Weights of a small transformer language model.
Size: width 160, 5 heads of 32, MLP 640 GELU, vocabulary 2048.
Architecture: LayerNorm before each block, learned positions, biases, tied embeddings.
Training: a variant of SOAP for these matrices, 120M tokens, 7300 steps.
Each number is 500 + 50 x the weight over the matrix's rms, rounded and kept within 0 to 999. Layers, rows and columns count from 0. Numbers have three digits each.

# q: layer 3 attention query, 160x160, rms 0.133, rows 0-16, columns 80-159
# k: layer 3 attention key, 160x160, rms 0.125, rows 0-15, columns 80-159
q0:555479503505510373521471478417450362442527545500483501597497449599533436473516453531462549539492488470576503464604465497495453589548505531484465519566573507495491500636456556506477458528434484554489570492499586404477559490554478514490349630
k0:513496412525470516504543487578505506531523521467502488538545516531441433499481534440498468430552504437425525549457409532473533497414483486444546423456515482572520515629573542454519517440555459420514547419535540436503510443434474567535481439
q1:472457416508587396566546492420593392534499447493408537496435603557524515521446506477560555492418562453500482510419530483594480484536541507530543587475515470540491443498524527601507370502507600447500446462470429554479514594571560463480518521
k1:613367466521516468532581548459435490508568468477487379502513497516454482510605492495513515456497617493521540490363377313520518502449541609510572539499389539482532400437560553514446533524516487494514522467477531560487595519500486525515558439
q2:477488468391508497514531532561434472515540444458496560515468523564468449503452465412496460537418487522490504417489490486411565491456489482467486480449427511482519453554502492397491553475464542375491472557512513573496544525452457513511520454
k2:474553441506451497448510410542505543524488498480564580516532505520519473590463505460495393438444506531383495556423473562466504500544489501515454560431436427553503499495532502428514551536497506503514510424538512497542486420437469547495470456
q3:490498479499507533523463500457603384506486485501435549521449481446463502493499478520498496612449508539517507511428477583554492496468517529450538469528554519495496453551450541501489534511526430403478600498579463544533434512479504476495474526
k3:507542526479510461457475539520552497485438649521528429536453488459496607454547510623504525529562389481546513496442599515495477464447526470435559518516491506493494543567317497481518489451582416475507530498541500514487497513489484429534556522
q4:574516510517443474545464602455508465600470474534477524470434490494517552538491469539561477452435536549504475445575566450573360418582520519483480440566541516473436514499506565472639371437540478488456539566499512449419522518547519511416518519
k4:441490453533431480579475473570509507471438534527448489506582480533538539489544562474495589497496471478557407547478439382395455507448484479498622511411580502515476464552593490461516549450602444476554482461496561566559548481508416566456499384
q5:497499521501503424533506515458412455539379416487562496500491470615520505575434481422499552554452533549597448548522567481450550480617452476559526511489565449511505460540613476506642394498589468504489482531553580510510529492450502510547450616
k5:504454476510473492527567503580478563494503519502485472390457510413519575438540480497472517466498564533532551445505452433572467417606437562524562535540579625511519522486481558537516433417496481526529449480570407581492538531417471509396481404
q6:495449510522554538472528495609414499341469515500546529533570441518480467506481515583410384446540625496472545448512548545554556513475549543534505525516439540563553544562477466552450610574489471514482405383562431505556559557576447376522577488
k6:541437579412563530449448544520598442484505441521554501466447550466442418489555500489499560536466490525655587538461485535592608517471505519544523460569532575495465515437517567530489407556461523548444551515508404441441503529555485535517442509
q7:451656447519489569448466476498538448530562445453463460513557439482517506471469493383519464467543446491554529528468537426411404479455516452418443446545413494496462532468605499445591500487516537539564472568513584516500487554551412529442544463
k7:475539491461356531439513407475513566430526452445535514560522500490499519457446527502438478487591478542421495556444480508445440467462528496473450569518504479548464458519520449413526503488494560521559567474452549499534555497377430606497415433
q8:513470553486536395482450497522532467624449487547444503515417491403482465439485446605461502413503521475481427581473384517527464459513486467544569484545531482464509484507478457577515514528579454521477515629495456460425497514509550494584444565
k8:543518565496534452478476625468447455476509485475447426470478446462498580391581472570548562546519485482537506497594546421516516492496547492487505475615552543435528515418490470515505489455449478474493432540515421546454476621528478420444520501
q9:477506484432503514523490518523455511563544484522476551486506583512525524480673468485493453510443452475466494485524455496450487451545537480510430489523470441513454445473470520402467471494404532495500492537505532595519456499582420530514538537
k9:466505500476430476481486445546476488502473523470479529539566518532542531542472547455523418473462452534403450503485531505424491452488515481565503531422497432520514493533543480440503583473551501487514458429520549490589511437462484546468492423
q10:509560443521423429519445550410470517438494601457550466480466463547524506464365447480597513518566483491517472552521465538462419553569520440501486513425458434450564553484439465413562518577517552475570415529432497436485481533524551501546542429
k10:411564440490510532419395432507573525549506420510532595445547539516511393627406461450548414557498547534369477617496498606512460514578516401473395550468493471610471487596454441468520492558504447475435559408520531462527539438410480478537558555
q11:490475494472496333575468484443503490606564448580480462536438483622538528518504525347551583461389510462488469455451488513479480489579496524517539502517534396437453449409564511512486444534494535394489578621485447491434480432509488469511475549
k11:542513450553453477429568493526414574559564558499496560466526502429464434515529477483550342501461545508314453550449426503448547591512454491542429468417467511534476481425528410456497622482384478504513523502482499569509476535437446444508544471
q12:468454427494486500455522438478450453497483448604496510439516531495462494422585495563520493514479481502422502431531544571509518421565551530475458526454471489543560482486428426447554460496548494520420540429463517473472477461424561436506538437
k12:467538468503562506549484509462446510554451543490441566506538537407585617416670457529489522453446527559563484489553540400543524455532572467524597475533583568451441475409442509536533500456500558488493487565491432494472550592547455485516416488
q13:546510560522376518318541449543427492544345566522642483492548437457413505473464529506542371411455487593500432509517646533450543529518507457530481468499459487530470564462681460538647444554548492629542540565510425538433524457427453530429443495
k13:484555553559487479494487495545520510456467494518514495512464502418537543504552479506518587517450548513581474496572490521531442489523534433525516441604655567459466502501464453563517423464485484479489448530526463486421528609530500510519485575
q14:557558519514467614542467403405573472356502528479653392520564421599491507456484496573471567624527429407512608577523497460492350506479522368350567413503491548456478457489449503518433436474575517507484553483420540475575466443566514528490453400
k14:470516460425425466557445520518554507498429533425513466480588503525477469576418547486484381529589519479437481517535508585424494492456499444483486587473426510500523522598455530457531554533535483385526497449508616500566490415487453588504524494
q15:497493472515550404441507520394575535502567562449480475527479492494424522553446485478508539587505459462445497533457530542556583477476504502448521546514568522431544506588406501450452491514489491447449533413440514518533521513494513452615506456
k15:433484557519612461473500540459517466548470617511543570467440564461439483615464519486516410558494460505370538524450501622545496516452443513494432490582435393464506496582397442543434506587500471433434568500564470458503479429435595463520551585
q16:467576503523524525520544555474448427547534568482534487501477436520532505533474481563539509539494555553519414544436479440518581393415493471510545474571477490538445498545419564437450496537479444481470496507483570506528485464491607478586485572